{"d_model": 128, "n_head": 2, "d_mlp": 384, "vocab_size": 5056, "activation": "swiglu", "norm_eps": 1e-05, "qk_norm": false, "bias": "qkv", "parallel_block": false, "init": "normal", "init_std_qkv": 0.0577, "optimizer": "soap_variant", "train_tokens": 166900000, "steps": 2547, "dataset": "wikipedia_en"}
Each number is 128 + 24 x the weight over its row's rms, rounded and kept within 0 to 255. Layers, rows and columns count from 0. Numbers have three digits each. The size before them is the row's rms in percent of the matrix's.

# layer 3 attention output (transposed), 128x128, rms 0.0715, rows 3-63,66-127, columns 0-63
094:133087136100157123087064170099112093122139104116166159163141148141126120150116121125124153118155132128092140132123150157126127088134144138088148130119090096134155138146160138130122129112080124
103:137153075098140169136166132094118141147093110147154149188145123141108120131128119157178117157152136150149142069171048124132154131135120122144170107144137130147137160126124115112148154148112124
094:122105182131112121131104143128137161136122142124131129132099139152137134103161132083162119116124144119134176115138141106146098149150167125114091090117122127079143139109127164130158087166110078
105:111092125094115161134133159111145109109118068122161158146133136116138108166096150128125114095127121150121114142108147116120174138121124098141164173108126144168158144158113130089092136149155110
105:100154142138092143177152129119123152183143102173130116131152128125098142117109150102152193133127126116123144095106140139128091107132092142182151116101142142152116100127096148114127134157100127
119:123160136125146175118121095119131183149121118134095098082165179144127110129148133130147116092140134151146142091106142109102151141102144162147140130109088172074169116107124132113105148134148165
084:136120120117152121122128140140130103125101127114115108160142132153148116137094131117152155169144113143146193152143118106143180111118137096136144103136122190106149132118166156166102115162129129
091:134144094114102113160109117143134136144081096165141163122127163123101157136165114145110137128114153120135093102093125174136156133106117101132136151159130153114088102136145110108089175170100100
095:119156109091132080140124133105137136174182152112146097089149103172150121084125132135129134124112110116141145120109095169140140110108140121123115144137135186129181143179121134142111135099121157
094:124150144113117131127093156100116084111105136165105141233136136116133133092138136155145140135143139102087115175154080115117131122096140134098168122088140124107090102109138136149148135078133114
088:098080137111105126101117114120111125145086093082107097116147127128110174162137110143143136140124156090130114166105124120088139137145134117137108172155123108135074157135118150119130133151113122
091:129168116114111111111061140124113141075152123134099118141123150109135080158177123120107136148137139126106136132105163125090168123113120128077139136131163123147127107133139094124154102141128108
098:155117121141133114097106129070114094098119147144078093102140123139106144142130141141137119107156144104179138148108147148117164104137101163137117144158089136133148123168137113120151145154170131
097:140160104152142099143146114143148109112150120109117128153111083101132112163086147136084146163092182135100193138146094117081114131122147148115127109091106135136149132150116090114145140145142146
087:153123082131108110151108137135131127108123120101162133137153171130123100134138130176130080117095113112155108122130088123161090119129118120160095123148113128102146120127137102108140115161106112
090:139122100125128140126140136097102127124178119152131144196142100132124129131061158123128163155130145094122107149120144139108103118114137170121137135132102133130125096129135134120179157148125136
101:119104140146120148160127152119125147131087104139175078138145086139100152136118144087131102118184101140099111146134138181127147090132135134201100134158123151154084108168113133124122111109137122
089:101119079148136114174116137170152127129154164123122145132097158108142109118146165147104128114114149114114118112134110126152131155115091122110109116067098102112120115150161121120097104166123125
097:174101136140101099117125136132181097114149139124144159144113158136123164090122130097125151102127147135138088132144143127118109120140112134155112108147171125113147121135152077125093110121136101
103:137124093067112096113090096124158091118102153134151156146117121118124136144128160138144115115111118120133161138091110128118169113091149094082126129144183133118085128113135120123135140077151144
082:149162135128105156147133094140133108128121132125115166092108132139153112156094111129124139102088118145131185134129133141097114151116125126118157135130145109104153148118203172143145121097129143
097:141103113115130147146134096128153123145091146112118174157142161124105143191152111106146130163178108131116144157156186118128139104168151124134173111137160121150132142150110092128137115111190136
092:088126116137107097097107157115125121134088109129140181156142144108172145126151138117113158123118117044118137146133148106134144149135118138127109127111127070089156121129129165132138101138121084
092:134092178117074177142104159147145127180089095157101173097104123160125132149119173154133131105118105136147100142134104116153181100148106121175091138145130081152112089154136133148111115135116159
091:131097178090136115150099138123133090107148116127131164150095164134102086101145119125086086098112114113164139183121146130134152119112143102088147118150139121130098119116152163125139134089133107
103:139137138164152077083084133088144130151147127095164118157122150179100123150111161105111087105113130120140078148113071117139111077114130133111140139111120118132142161135137136121133140118136109
096:128108129146114125113115125120154114083124153129137110157160146150106136109135091164168135140171178133108158143139127100131161121085090128087129149081160172133114112165121128123106111160142101
104:139114136110124122129104128119138128175169197103100141121163102112102140147115127144119142122121136114173092128129138110162125098119115117116087146135144093123117110139127126100132133130189173
103:125117142077085115118151205109158105106141140155156121087151119117154131144134114159118107158124160099141172139114120150133096138117106137164113130107166131110120141095125068124105146108122126
108:124093096060126132127151124135116103175090104111151121099143154101124138108124105086136137129122116165129149134112120120099116155143129161114153107134128157103143107086123117167113118111108117
098:123137127138166109115136118111150133130156099102153132125071120077082133096109135126113103117148112119108128168112148120108126103139127096109161108112140083165123133144116099144119152097141158
103:117133141135126138151139144111149090104124108063094149140080142115155137133157210110107121164136124144130133135121125142134167109124136085106147132173151135153116079161149155135145128151138108
091:196139172127161108159130096150181184115165118087160110189128105114148149100098098147120140083119128088132163082114107108104120135137129120139147091161104120097147134134113121131178136136128131
111:136139135086096124138134167143172179169127122142148150100135111136131141150126138098156118153146159086131135153148112120084111104146142107134097127097125150166148174146128144124128126155101163
107:149147135106092177107082080130129108145099154078135100115110127096082128160115094125139092135104153131149142129106134115090111157151123127090141162141116172060140097141124150159155092157130142
084:092125142152101140124090105089131170096102139124155177118106128120106119181147155100134103101172160165160131125122148160165097096136149154129076128134133090120163114153121105150133156160103140
096:125122088172148137104132121141080089135083126123147143179125121126163135104112084158119121146109073108197106080142121124158178139110152134099147104117114130124110095144149102138133132135153162
096:127088113109185111122112111132121089148094132139140156137199163179107149091100130104155119106105123146137120118113102142100123110165132156151134168129120108176128139135098127104146151178148097
098:112093118093130098134149123141174102130116074119116083163120129138118093115122145170104121116136113111123157068118152122143145149092096129153172155102176121126137102110158149100105106131115105
097:134174147114151132091141146106152124185127132167130127074122101107124204120145117064115134109147095118089111141146129132150145091120099176148117136143096142111155126130155119154129111167129143
094:174192130124132158134124106155100144150076115128095112127126114131144115145139129155140139113134106167157124147148153112137123142171153172123149152162111162145127142106127134099178158125094125
105:153169115152121138164135108126102119156120142142128138113132141138134129149091165151127149164162150128160119150104116130107123145132132111140172171129101169088116111125127126114121173122126121
091:116163088093131124131154128135109190129133150128112156162112120096122144152150163111174135161106105118135109164121110153117150149159117112127127142138136096123139135171117141119150191137141069
106:161078162144089116113130127124161136155112113146123108128165120134078142139094144147146106108161109114140109138103093099166130135149129157180150155092138124137126116114141133131158097150088131
095:124119149123134114166104108132171085126107088131182133097187142121103136136112094158122123116122153126135115127128149088070152100159119111101124143153139161135150123132132148119131124146112116
095:122125117177128115165170103142100117182075133129125130145105100143072158138131104139119111142149101163152146096120117133105085099121120133124108126157152118063100155127119140130133075114080126
096:140136126135079088105130100139137119126166145108120125142136150086151043131114140089132140150103102159137135136093144131104161159090142137164118125130123127111109091147161126121165130158166133
100:166119155098133141093118134132136108114120132104135140131138095145138132120120114169138112129098149098145098135164148170111101121190084143157103077132129103143125109110147093093123144099168151
101:129110146075117165167180128120163118124125129071129152143131150143153110072189140159180123121123121119089143115127153119122118182110097116130164117094116166095139181148136157111107142134073131
104:088150143154138153102149151123140149140146121122160153129125112114089128117126132086149143160154131129160095141133109127169127173138111094124131103146149097145184144099126114104139115140136101
090:123131118150130160124138118110118152109112142156145130116133120139079106122130118112141119158183150138104156146153111113156142110146102116109113136128104119135106108109105089141121167141167127
098:095145118130092115129132147084131155080169125188094083114157125114147148169130153093146155143117107148118150134132115118111116123165068138155119142130128122149127117119129155118125130163135128
088:130125105196157126143140127157123142202086116098131151084116118096107159098178126104105165101102155140122144125111122114168122141142147086096094146136120108157087146109139086104082148154130149
097:140114157099135149152104137075140117180126120084150154129155120114147123132169144157122126070106110107136117156170107119104119071121132122144115130136085156086122116102107133134103123099131122
106:114177096135096136160138143133154159118133114105057124130104138130126177124140166175147095125096121118137139111140114125144147137101135121132102132114134113081133148089105101134145129084100075
107:156149178121154123166099152191123146130089146119125130148156101133166145129130139125153114119119146131106099162082158064113145137143124107162094075125105144133106160155117129091119134134142164
105:132133134101127143090139155101172162137172097103145107151142136122129122116140079143159133146163109072093151148100125135130117097144144132111135164098117075173160160125127161091123155143131127
109:120115148163106109112119115118151109135118104127131159147140150151171155136111091120140062136076128097109149134124106104082148153106143084171137133092160117143169128102107059164109138141153152
105:109125138126122116096137128109113121040136113171103113150120153107082067145149138091107135100126154123116077104144100115129120148115131096131150161103141105112154096129093099124105110137123096
094:130090143114138134084150125170119073149104126094114121129117134134168180142159154130152139129101137131160128096197104120143091098098114141084110141126134117161143200098125140149121174113162128
095:099133162116125122110120170110112093117185104160133165102114119172123159127177129112120124168151122118154119104064146107094131146141095139156115078122108128110121138102118149080144120125122103
119:103073095175095122110138146112143097105107120136101157120080129143140143112118104098095104106144133138128110122176099143158135104113171168147144099146142067094133177148129134134146096143153147
085:124120129155092152086149119085142151103137164148104086122093151118141130118130131091112107133139138142126084130115124109135133186072108159143128142146124152116124129124116106127172114143148142
106:131142143145110108109080134191137125135118160103120120045114122138148127126131103123110132119114136145142112148086135136103087146104153124128097148135143124092146134158149102145083116138147134
097:090167083162173146137147109114110104127132126145120114116164089100119134183116128144136110157113125176117092104133124119116108129123122114153171169093124146156127111149134083117115176071154143
092:194117162121145141106106147137114118138136178197133125102123107134108164103111129153103163163183110114133153133141146150158118113134147135149085097131117089083093110133151085180156096126126144
104:156121112122150151070106136145132112091113151083154120128102116132130118121142109151111041112128120139140112164171134133144150144117183110093122167140104122110142142153186106114137139111128158
095:146119145124113091150114168126113096126140155119157144184132071098168137115112083133102154196108116094124116143169134153179124104176116129101139091141153100151090132118139128115128113130120106
107:112143118097160134085127146135136181167126121149161115110134139073092101150146092141119103111180126105109133096096147150112096141124134147168134155118127113151120108156129120109161128123093165
112:138121151135130164121154137087180106092196141112089132137143120143164165142127130156147107118133104141133184121144088092123090123116126128125143124143165115137175142117112143097154083135153133
104:153086123123101165166133151142122128104123066128136154169093137099080087114114154100090134131142158127132120159126156126089113168139124134146129128138104094149084137111145103137137145132092113
096:133100082159121124101124112136131159155165132080153105066114087135159138128128134109103109112174153120159159113091191178152133172136105152150107094194150142127156114154139129127119118143109141
106:151149142129144131141125110163160136135151134147171128105125104133192087116103120100137122135127113171120155113131149146153138082105113111124158105129098175094154091102143158153139119131169113
096:119098147126107124114141110135133079136095094107106111190128147129129131132120131182142106104130138125157126105196110133168102145116122141143119114113146107155139144091133140134124137100130098
109:083142096084127115136161118128138154127151098128148139161146106143141102107132090087153140141131148141102111089147099099151081179118138104133153140094165138132118122124123137105104115128089104
116:121108143117109156075121133111099139143120158146105119118163181147127134115149097139144117135103071120169095144114126099152104127124086121132133128130147140066154150119135138125133103123119089
097:103119145110147169117128137185124160133105115170129089109097107112131167120129153131137166132152132141127118138119125153132142115119140120169122124106192124151087124126117176109110137092120098
096:129168161117079142131097116102146117098120149064114138115103157134153113109161152160128127134119109123111124135091109101184167146124127091105091129128126115143142134086153140107093179116101152
097:110115110118097124122141122186183102113151138124116127134118157132134151116117102157177103140073186112107173136112118085116088134151107107084145106093149118144127143087093133136116117155127144
103:126122132125138108076135098116105079141113085133149121118149150105110134131150095108124116127168112092137116129082131094115120123148147148124169091178139134154130145087070115135173106105143111
097:079120154130141150099156130128117126184109116123073108098123113132140103138150138181149143175118112139139174128115132129155135158125113117106141158151097112104103086114138167124157128126133110
115:145141142188148141162181141109126157126120116111160118127132119125125136152114102112126109125146120137065075122136113168127093114183116133172118122123080120123152113127111123126110149182095121
089:111110145109149113097132131128089169141120110142136106168166125076105147104142162132160112128187130104131080132111132130111143115136148138149132143156110158163099126147079100091130156148144123
103:134149152127103116120125196134113136136160123082177098091103104115110101105099125145109162131127139173123128117092119153154152134116105125134081130116105118114136087105154159097117137127074139
099:130128115160149134167146090141095148113128128154138110131167091116110097092094070170130112134133156198130090088117138139105146106105132108108126164143137185124095151133113105134090165116134156
095:092123106114157076151157117104121130086122132076155100121144134121132155157141128105102106129126143133155117100119119135135118114124116125086113096105137198084126121101124140099139147157149100
093:153107125143130159098171093141131138168116148102130082111163099158152166118118114127174146146147174132109129110104131094118082132158139153126097118118109141134119123132142132088130141152128172
102:083111127094110177158167129154154143111128090167100117098134124113146141102134140138134142097150161135139168133126157146130131198163135103111102132167109140165122105153095113157133133133107156
107:118134147114155133162114119124088149154140086159127162089099099117154141157142136122088122084116128129165107135098158137120089168167140146167115090126116129121109165136120148127124165091163152
096:118116110126132141144153126112118118121098048142138099116125147156159087151115124125130137118125123110104160111112124165097128149109126147120142104100111131187110149128112129135128130145075104
112:140171095156155169190119087154155169140113108119122153180119114108160109115133120125129138123119106121130087120133138100104164102134204113110131118138103105170154133141140183151118143168130128
106:124098129140129128122148157102076145090161136128140103127123087138122099120132154148117118131149158127137084095182122144142162122116104097177127137110128093127125142156133116093154174142133106
099:103121066126089115098131138143127125128098152145081098165150148142153121156109108118155122162104126119149158105152091128129144118119138133153117140127173168114152108113145131155146136139117094
096:156132092104147125165131101152084190129147151164147118140137156105107105116120117149121141129097112160133115123159141122114111144158155117156093114125165116090171198102131116150093160092103174
101:096098122125108113163116158118086112109132093118098139090118130150058096121195175086171139160154132152117151171167156106155129109146145111118117135090119110136136156136108114099093130126100129
110:132123100146156129101166115148084085156135136067131088146098105139106110092101128161121127099115089137158106104098144161154118144152102147148149132164154125092077104126124116148143140076153138
094:109109125106175082112153181099161149129171124158120104129147136189154151118120184148160162135176125154125148101147117109153107104113120135156149108124151087167122115111131129122134138080156114
106:155151105105125103143155165138139094132182116095105098130141127133132096104116123149137115143092104095097133128144146116106157086141084121152155129121078178110098144129120125130151117080149113
098:110107140106109093146116137101163158144169165135107097074126107150077130140117150096157117132139143111073191167150106134132120109146128137131102140131159117118150153129148139103158131113085115
106:126158110154085148090140148117150156122133118156145082110107129091137118171168158165107131135139118123132142128170123132128132122132118104122136129162141156117155110115169161143117110146109134
098:111158128147139158103109141134119161119114169148157187082132086130120123146104105113127139164121149115162077157167104128135114123121121105138084104109104116118118128110130075160117146152134161
094:126124144142085125156146146118121136057162159074134124128120111136111080147098099131145143132103144128141143138131100112100102158128164103128121127080121124163126109131121122119154127129152117
105:128103173145122097108124139118145104139145159137147110108173146140106125121122181136096144133106152098118116140110124153113134122088099096106120069120114116125133128109135093138088110113197138
107:124088156062121124095116190121138172107134121120136122138134111111095097095132091084157121125135118117121101129129106121159153117130142155115143123124120137187120104160124141146140116104145115
105:125135171200118116114084117109166100104121131148122108124108123094121115120093095118107118105152140142106148080139118120117148124106141132131165120115134150114137137093157093121133102133116139
114:132158138138180129101135125113115136128115123156116138152146166154163130138145105109109114142087161142120138107202139151072143137120175112116101120135137132136171122137114128133150125112146106
100:126142087123111124115145105102100154165152154145091140156124142120155099114150150141131129155105100114102148135109122143143114136084182137162137106123088119113121130106110077148118129145125130
080:122139159089142126124124175132073130066106159186142130152116125084148095137128128123110126081123135120112125140141136093173155141117120172145134106125136144168102140143125135117095150112147117
104:135116130140185166133091147130087153137089106141157130122133122155117163127119090180139114128143145123123140142165121148145115130160142101104126107118131162112159166105093149127108157128085121
091:089122111147106102148107114097138103139161119164126137154137150078087122149135097104136125085149148112124161130149139111126133136090154134104176188097121173130158130150098100159152110131126098
108:104145149162148091095092131146101111132150157180085096127151111127117151170086108124115125139136126141160120145141081150151121075119140134110091130120135127160148111104124096138140113145173142
100:152132131132100135166112116121114125129138157134065092117135121137174156130101155127104135063133118122119168132156153128142103101093087166132088149125129131121114110142124136119146139149110149
107:122125114124122093160125141151142124155158131112085089158124123142159158124124148135136107156092113119147087122101103131089103151135145124140162151140135126137150154107150176132123084136086110
104:156108124089143138114131112160157103147125134077166143150117121157096153118114108122100118119137163102136075108115105114138105115092173127124139131142134119094128104121134065164150140122105072
087:119155132106126140111099139118132118144138148200125145132149155141116084178095135132128131130140099121139142151161154132093163154131084137198141132132142119137177131130155132141115117150134123
102:114130112174118126160140101179160133060115121147080143122133127110104118116112138122161134126099123181131146083113117132151147170138140106136140121155159117137126134156168094111117123137117107
109:145111187123144150097092138122126156131127156137175109132130152103149091149101116088115164105125138112097074137125133146141138090121130143114133131136136135194114124143155125123140126146144155
104:130112086135126138135159107067129138129127124123136115084084169163123109148110102150135112168167139107108175097144112119149095133115123148105161154145093101145146123065122138143157122118116088
093:135125121132096127132120098148101088128103166127112127110083123116105158186118179128102142095083167143160140130165139094131098142113096128124144104156125175137114134100148099093137120133143115
107:140115102089145159144160114116160126127145157094147125157106097107095130132101144161129165134145154117098133082102101152158129115113112173125113133175130122129047103160111167136158123109103120
114:130148122091107111164135173161126141192142134098136139097139108140187152102112111125157137110141078134144161126127170140125130109138130161097129101122114153116138169146169152141139134111127165
103:107172109162092131135133124086119195105158155155093097122135143139126101142104092106128177154126119157135128135112125133128116116140133123139178133121113140086119110157100132103139062165079115
107:125131112123151129149091079163127165148119149144108117128137165089130133129111111147124133097131138122117165138174123088160122126112166094105147121137152164132125092161107093182109157142140128
# layer 3 attention value, 64x128, rms 0.0579, rows 3-63, columns 0-63
100:127138118127149125162122129166095129172114121119132126128156113101129139087113159159096148137118100078165169113152173101143167132110151143123152155127144092135116088151148130091105136142130138
102:162101127123138112099157122141114125130211098116122118142109141083132129088125102127099081109136153132136155186108158145157160119124114140119124128144133134096113140125094133150179120154124107
096:157084111161124128135110123111091119119183166146141133143118142163155098116118106117117117087138131135153105126136084174085122088110116146131126151166153089109105105098094145148117085132127133
095:089128147124123100104103132156152136117080097152087097139136131158119150119192120117137127156105126092130120149135144102104121109167111099127148125172125116114130141121149102141168174124111101
090:145124125108163114134100154128166098135143091126112119134158111139101130120145147135151167153151159131114169100129088156100110144090096122127114112100192100139142166125117105144111092129101132
108:136140135127138088112136110164119104144128174151118113148094141135139156130158147128086139121134172144100133153107143146132112140088142121101129143121145114118115125132115136162173108108127168
101:120131133163157123149140102118135120115119142102096115135123092142150126099127155165136163082094136115132147116170084145154125137134092137111149158113142091140127114122127125115133151116151091
109:159115165116104144124142154153096135126090074132146101128131109148114092124129118133112085149177108129134107161159163145138114163173136108142103156127129117142160145124135118176139132093118132
100:098123147078129132151131110145103088099108120133133097110164115114125109141141135117139165105142114128130121113140146109140141120134172127138117073122135096088163132119095165120156091131196137
100:114127170107152116097172108156092148128145099127133137147136135111131106152117105111139127172102142124137151139116123117089141116081145081150152121111124121181135117145068129100121114149128165
090:132121119160139140155148136122118124144120154108145178160157159135122106107160125129136113176109168094108102152107093115147115166125130142147111126115126126145108126103113135077169137142104120
099:135095093120119121133155112126128143137124154157178106104155103104101140093127138103102118147129100151152099195125115152145154086157100112097092114129127158149102114121130125151098152120099124
104:168110156141136166166129115143118139147106153121111157104106133078099126148124119156119110111123126172137107163125120110135112096128154146127107130149116110135101136136166146144179125125155137
111:078120114094168091103140132143155120095086137176149134122118166124132151111114158122162095105112140164134144113131108189144156146123111113178107134152136111167147082109127132111146119067097118
090:144116121113154091179128137092163138113149114130146166165121116101084108139110120142090097102112124164107123140152122078172119136155150117085097130116151120124186133125165136142109139165139154
093:100156141118137115093139152145115130155102105084133126118122171112122127131142120119130115118140132099129178121155161137100118147137149097117131124115120146144057148142109138150145075139149102
101:125154143126134182098124135099118123107131126128121142122147119115141118135146181111097105130146111133179104133130107145107125161147163131125103132145097120171163136119197102155107165143132117
102:118161129115129128126119140097125173097141102149077110123175125168124144111089145172135160102112128185124131159158114147111160148098157079163125147145123166119151100154112149123094149067127169
094:130106134152115125129104142088132159092143124136146118131120107131103135175073174105113082162145091120102103126159130141086077119154148090107144128110126134135135139116108115122127167108112127
112:096145121143102125126126117134130089102136120127079119076103169129092093107116115103115151113142133113163109072129159068097115128146121149164127146145123163107148141174147112136114106150115118
081:150115119118109114157125127131158116121134136141131125124117159177129129148109115141093152142082171163181162116179102132170089125070141088117094126148178109138122107131152123143113117093128128
094:133123150135136142087127105153141115153121084146092152127124127113145150115150142155131141105132155065127099142126114100096080148096148119124149160140044138135101140141123131140109111152098131
094:136090119127096121112137112117089134171177154130101119123094107163125127162139141146133084114124112110113163165142112132129105139103072140092133119132121135113195134103149157102130117143114136
087:170115085143118142129132123103089122096111106156121136112141128110106128110086118093099185123117168133086109117114172139119150149140131095131130153114138126126153147131115094110127116098129121
094:110122161134160154118094117108144116118135124138101141115149073162092134152129150139097125130125118113156159159119139148134092121133083147125120121092093111113154123187127116093129108161127149
096:135137120131105114143146114140084161120131145072168132105144119093154145142166087133150132146081136111161157159160137102106091120143125156146169107119116098095113136140119141072145164131129152
107:091153128126168087098128097099107157095160175113089137160115112137157138097110098096134129124121126121097141153069113109147183076114127126111141151156133103123125136114120167102167094116130158
090:100124122128159115127149156112092111085119092097160128145113134125133121090139124129142113137143110146122129130124114113153145125141119136123132166116082124129115117096127124120119092095173105
099:134138115108114088112132139141085130147176163097140092149114194126116077140107147146116128136105119144069155128125125157096140146108083131072128093141160115139163121143110138133145125142132167
101:115157100135145122161119038132166111143107103150160146141092131154138117108121104116100139123106111106103137139120126142123147120080161136115106126116141129085141110110131136123179128138093113
093:126118124118141154205137084090153145109104162142130141087144158139138116160142162130140084110120133133153104114116148089106131180151129113097113125154074116092080110125116084112106141117119136
096:166081179127069131143116145171095113116106115126123148100116107172080124148095118172165133110163140105135108128090116143119128128136139127112110151113109112121098106144123152100120136146153094
102:132162111117149147120112109174146171107086140133147090103111127121163163134111095147106085090135161126116114135114130095112131112097110147153138110096123167143109124106124122152118112173164129
109:102112116141146134180125135084153108102147129168141147120182151106088131150144129119095150101114129153117135101141129147126129125114115113100119171104126081163174143137136112111110138146109107
098:146148172139161092142158116089126108080134118139162165123097108150135114102171111112107104154103138109102095127160108168120117133135161122124121152131132142118089109143125135134125115137081100
100:125121141177113140131126126142089148108081183171119127133165111141146138138112122083096140118169161148165123145130139122136129172137149141107124118163150074142108103145128168127103135175130149
082:114126107128108132093143157151156138137102084132151135110113075115087089133173098111142118072137140124110134137142153105142126112175130153178170145161086142128131108122116112088159126111161153
097:099115159126127155133150127123137133101103126119092160141114097147141105129122142148123120150102118109163135141129182099140132141106144145092106093111084137091103141122142108126133145078120169
089:105136166122105145134131128122101166147152129123121116124091138125159150093132140170106083140148122133111167135133136119098141108112120140136173113169113146100154130108137118119177114164103157
095:148089094165143141151104101150095125153136108104138123133179167074131159117166136155125127133132107157122140135126119128142153167113121166077160173159097136091133160133116104133100173103137163
105:129122117143128147090116116122169114124183124133182174142110098102150140123164070090127150161141123160133116135129111126163131144156172109081122119116179139126095135125140134171108118136113090
112:139119132140096168122157094166188098155087130114182134135111135138161149118153120152142160121096152130110178134139116122171101149094134112142128105135133116110128167107107143128142082122153125
103:163128076122135122125148137103100122116146112105129098102151105181151130126171117117129127153128152115122134119135088121139117137116121128136094161135142133154079140129142071159130145114127118
110:127122086129129169170109107140100163147150148093131146131066141130120134118118129099131169159148115132137117149082127134135119090114069133118153118142102142112104165102134122100103086113122147
100:141111183110131150154150117137107141080077144149138127173114138162104126145124131083143084111141111131153130100142124141153164132151134129147126092116144137099118138145126150140144138124094133
092:124097127148099157124136113120158147136158147091158172132140174148173160120118148068133141142137149152131122135178104161132139112134078085125109123101158153146146121118112120135137077125138162
096:124123097124131112116110089138155118113128135142125088161095106125079133143144157161116154149150112125148131132071138113142113132114102090139135133129147069128152111111133134158097094148138107
099:097113094143129165148165111097156179120096145117149129123140145144159119139114129095172113140111074144122109125111090075152143126124108133110123117151143131111109125115135131097142106158109128
104:148155114079121096155135157137137119145130119145149119102092148147127171147143122125065114099099145116080106141139131133128141122121094123115154111127124127058103120109075100150109117103168087
105:131152104125105149159121124170161097176094143140138126139146106095125127155155064113172133175139131091161158130134125167100164126148140096141150172077135123150129132136160113126104161128125111
098:140131146147149095104148114091095104111133137122127120150118128106179105154120152114119172088183134130134090100147120176138158156133121127098110093124147162174099124135134117108162154108160154
107:161183127149129107160102136118096131095136113123111109137144135089124123112133130146153119167126107163131184155156124157087106116125112138102094148111141177170121180148151128114109097172103120
087:164092124136081186111161134131150165103142142132116126154128097132129136098107125143159100136118111085148099129117161134171080121125141163086166136099135131074126100126138125131155155109116140
093:127120094103163103142142154118072119142130118105187089127122133174163153132129142113086099133135118097132082143095134146120105129133114123107142141084112133127176123112114131127148159154102144
107:150166090110087103141184124175103110164155111128136151117125116163123149124155117165142141162115154178147178105143081134148087144096095114147161138114128147095109162129123169164133122153103142
103:097103126186132124108117145141123081120104125141119117133151110080103128108123102130155124095060126133146142118157118171076106142105131139147133152110143116114126090097139132193112142152158134
104:107127083054170106148111119173128140102126136154099131122146108118156103105143150177108088163129148121119110107113124116109150117134124119083129136123102129122056144131129102157145108117096113
116:103141106119129068128103113115114144134146091143103114112147151164120124109162164120133104123120111137149138158118161130120100127178096081148124115122109137083161147132103111108139137121150110
117:092173170185155115134138100152111139132146111131123122182126140132130169145127145129115132173120175117112118149103139163097160142125134181137110146137147130145100083156099139097166140130128119
099:113086155114143108150150120127114049158114149139113127156156132143128122135108126151140073095089098132071154081100089145136112126122108139163131124123114140140109117157147100127124172113138122
109:164147132118077140147140116106161141135100176119141111190149142113128112125136144125125082113147141144134174132137110164101136130099084114116140160131115065143142169107161107166126117155093156
# layer 3 MLP gate, 384x128, rms 0.0828, rows 0-9, columns 0-63
090:157159142143123146123104075122132167141113142114088102108123105096159109154134127119101126112136173122167112149080151132126147117141094089080153132130100090136096128116143126150138125155144123
106:091155146116105120091127139108121148110085129114071116104133115137134183114159157128139111164111116142162107129101122108129107145155124155123099108102120153124133110100155154135158151149120088
106:123143092120101169131153141116113120125162134127159152133108134122154180127086144105123149170139138094148124114149149098147153125125098128139107102131141121126121129103128148132096153159153123
098:125120169170110138126132086126085166101092126170117154132103105149119108136083143176149192099113110108125100117152130133142145163169151147125148127177114066156122153084131126122165126099093160
102:155109116146120123100110098135126134161124090129135158122093138182127175136116151105101146117138120101137095137100152137149137133097115122158139162118123155126138169126118120131151170105190117
097:097088139142112146102161118111126111142183149138131101178128107132124120167140117100132102186115089080105098139141100093101112118079105155122135130099126097139126176150104151153115102132123109
102:113100120094169137118159150084180112130101137123113130126107149092140136116116108136103117114143138125090154098108139086147131125159095110098134109185107158155088108149125125121099145124153152
085:117138123123154094151110134120100121124099126128134154126109150115142065122120111147143089127145140161134131103163143126167122124113081115149154124103120141121087079130134125121121137098081125
101:122130120117093189099129128133138144116100120132143141139125132162134142125150119121107128119113105101133150146134122107111124171149127111121074177101106159104149139115129121127126111186179110
096:149123118104102109146126118148134147140131163105159076172141099115092108152116116112118157146157161116094119130159106136147137172121118095098148152134154130087106149179082136163129121124113174
# layer 3 MLP up, 384x128, rms 0.083, rows 0-9, columns 0-63
089:112112099115128097167131165114132109111126115160152151089114128102115136121099108136122082116092118124108127135166075123138118141128101182172100134144147119123124118139105129143138110113138099
102:129124098169151074163127101156148170125117153174143079156164116107140104141156126128136134165112145134111161096129103151077160099128099135120103120144128149169129133129123110107106179077100165
112:138094149103113114122165110062095077100092120142146103122141137155101106086162147166129112090092102092102157171118152145085116150135092134127113115117108120101142112157126140142140118132108129
106:100110132121101121114131156148126090145163129096184121179150106080110152140127129107107102131127085126117112174126116117095127123156098131128113130095145133099125153159112122136187156157148107
102:103147105144120177156107126104114110108132111132124133109155074111133157146115147121138152131118127168136149123146127103128149150097181101107109135148159138166158138129166120114091109130098135
102:153135151117116116136133164159113114129130127145111137157110105200131108143148102129143120161108094119076102149120083129121107168075122133097135146080116113158109151158115169141116103153097142
104:127142108113142131096135091101140097122152113099136156149170135154130101093078075146125099125140138151166102161167121091127137143142114093123156112114101132132133104172125153098111159125109083
093:136132126138129160118180155137119164130122139128123135138149097138126139144084154136132147156119133106169137138121137124102119110125133110096136143108116143085099131127160143093139146074160150
094:151136110124111129080167124141132144112091170107134127112128129154145129137139133124065135145166129117152158154115089106130121147143107133129106166129122109150127197135131102145145158151167086
096:136126129085106103168113148156129135140125154111154091137153105139107136169106123112130159175198171122114113124128076114155115183113123090104156143121142147093121148192075140131095128130126173
# layer 3 MLP down (transposed), 384x128, rms 0.0827, rows 0-9, columns 0-63
096:131120151167091154137158127163083091128186154165100142174133121127135149081168088120165120138154128116080121132120152119128080125138138157118146165148114102129120138109125138097164134112135159
101:141157157151116088109140090134163126146149118129078107140153106130144125112130125148084085114117124093146165135142135117138185113101117136117088103144108153122116121135155162145130136170110138
110:101179116124111158147154135119093086190138158137171153138110125169128129137141129151095112144087101095108147108130116153160155134096135091129127147123150126121121103176138144165130154117118143
104:144118140138072144133146129102154098137165139141162139129116123091136146112087121110146115132128114113115108141146114105108137145133084126119103124136169174110126159141187139133135136110134105
097:185141109135086097111162082125136113166114118171142152106112148158116110125151154111119129107149104060132136160125150111170137120112155115139145147106087120122117124151115118097160130118135150
100:117135124152160172159134169141183117109122074129085167124105174151126108089121107109126198069100138171107108101124114140178125146134141082142120160129107148160093129118128124128105109163135159
095:167109127147131140180173115152153150113119141151124134122131107150159181113148106114099143162111134128138138094144144116133135106116163137166135121112147061136118125106118130082118132146157107
100:135133128146101145149136153148140154162126172152104141124116136162117106072095140137102139143111152128125140187127153137106112135110142089087132136137152140150152136131106120134144152125113110
101:123098129096146138174142114128131145096122122153138104125152148125105138121055134131114133117129137135103141131124124085141162095114132120088122134142140104129118100129096123119108183134130150
091:078142143142149125074091095144146159093146096109113139155123121110153120123133204148089111115083131134148109120125150135139136093160137169140074104104112105135117110089133091120153123123108145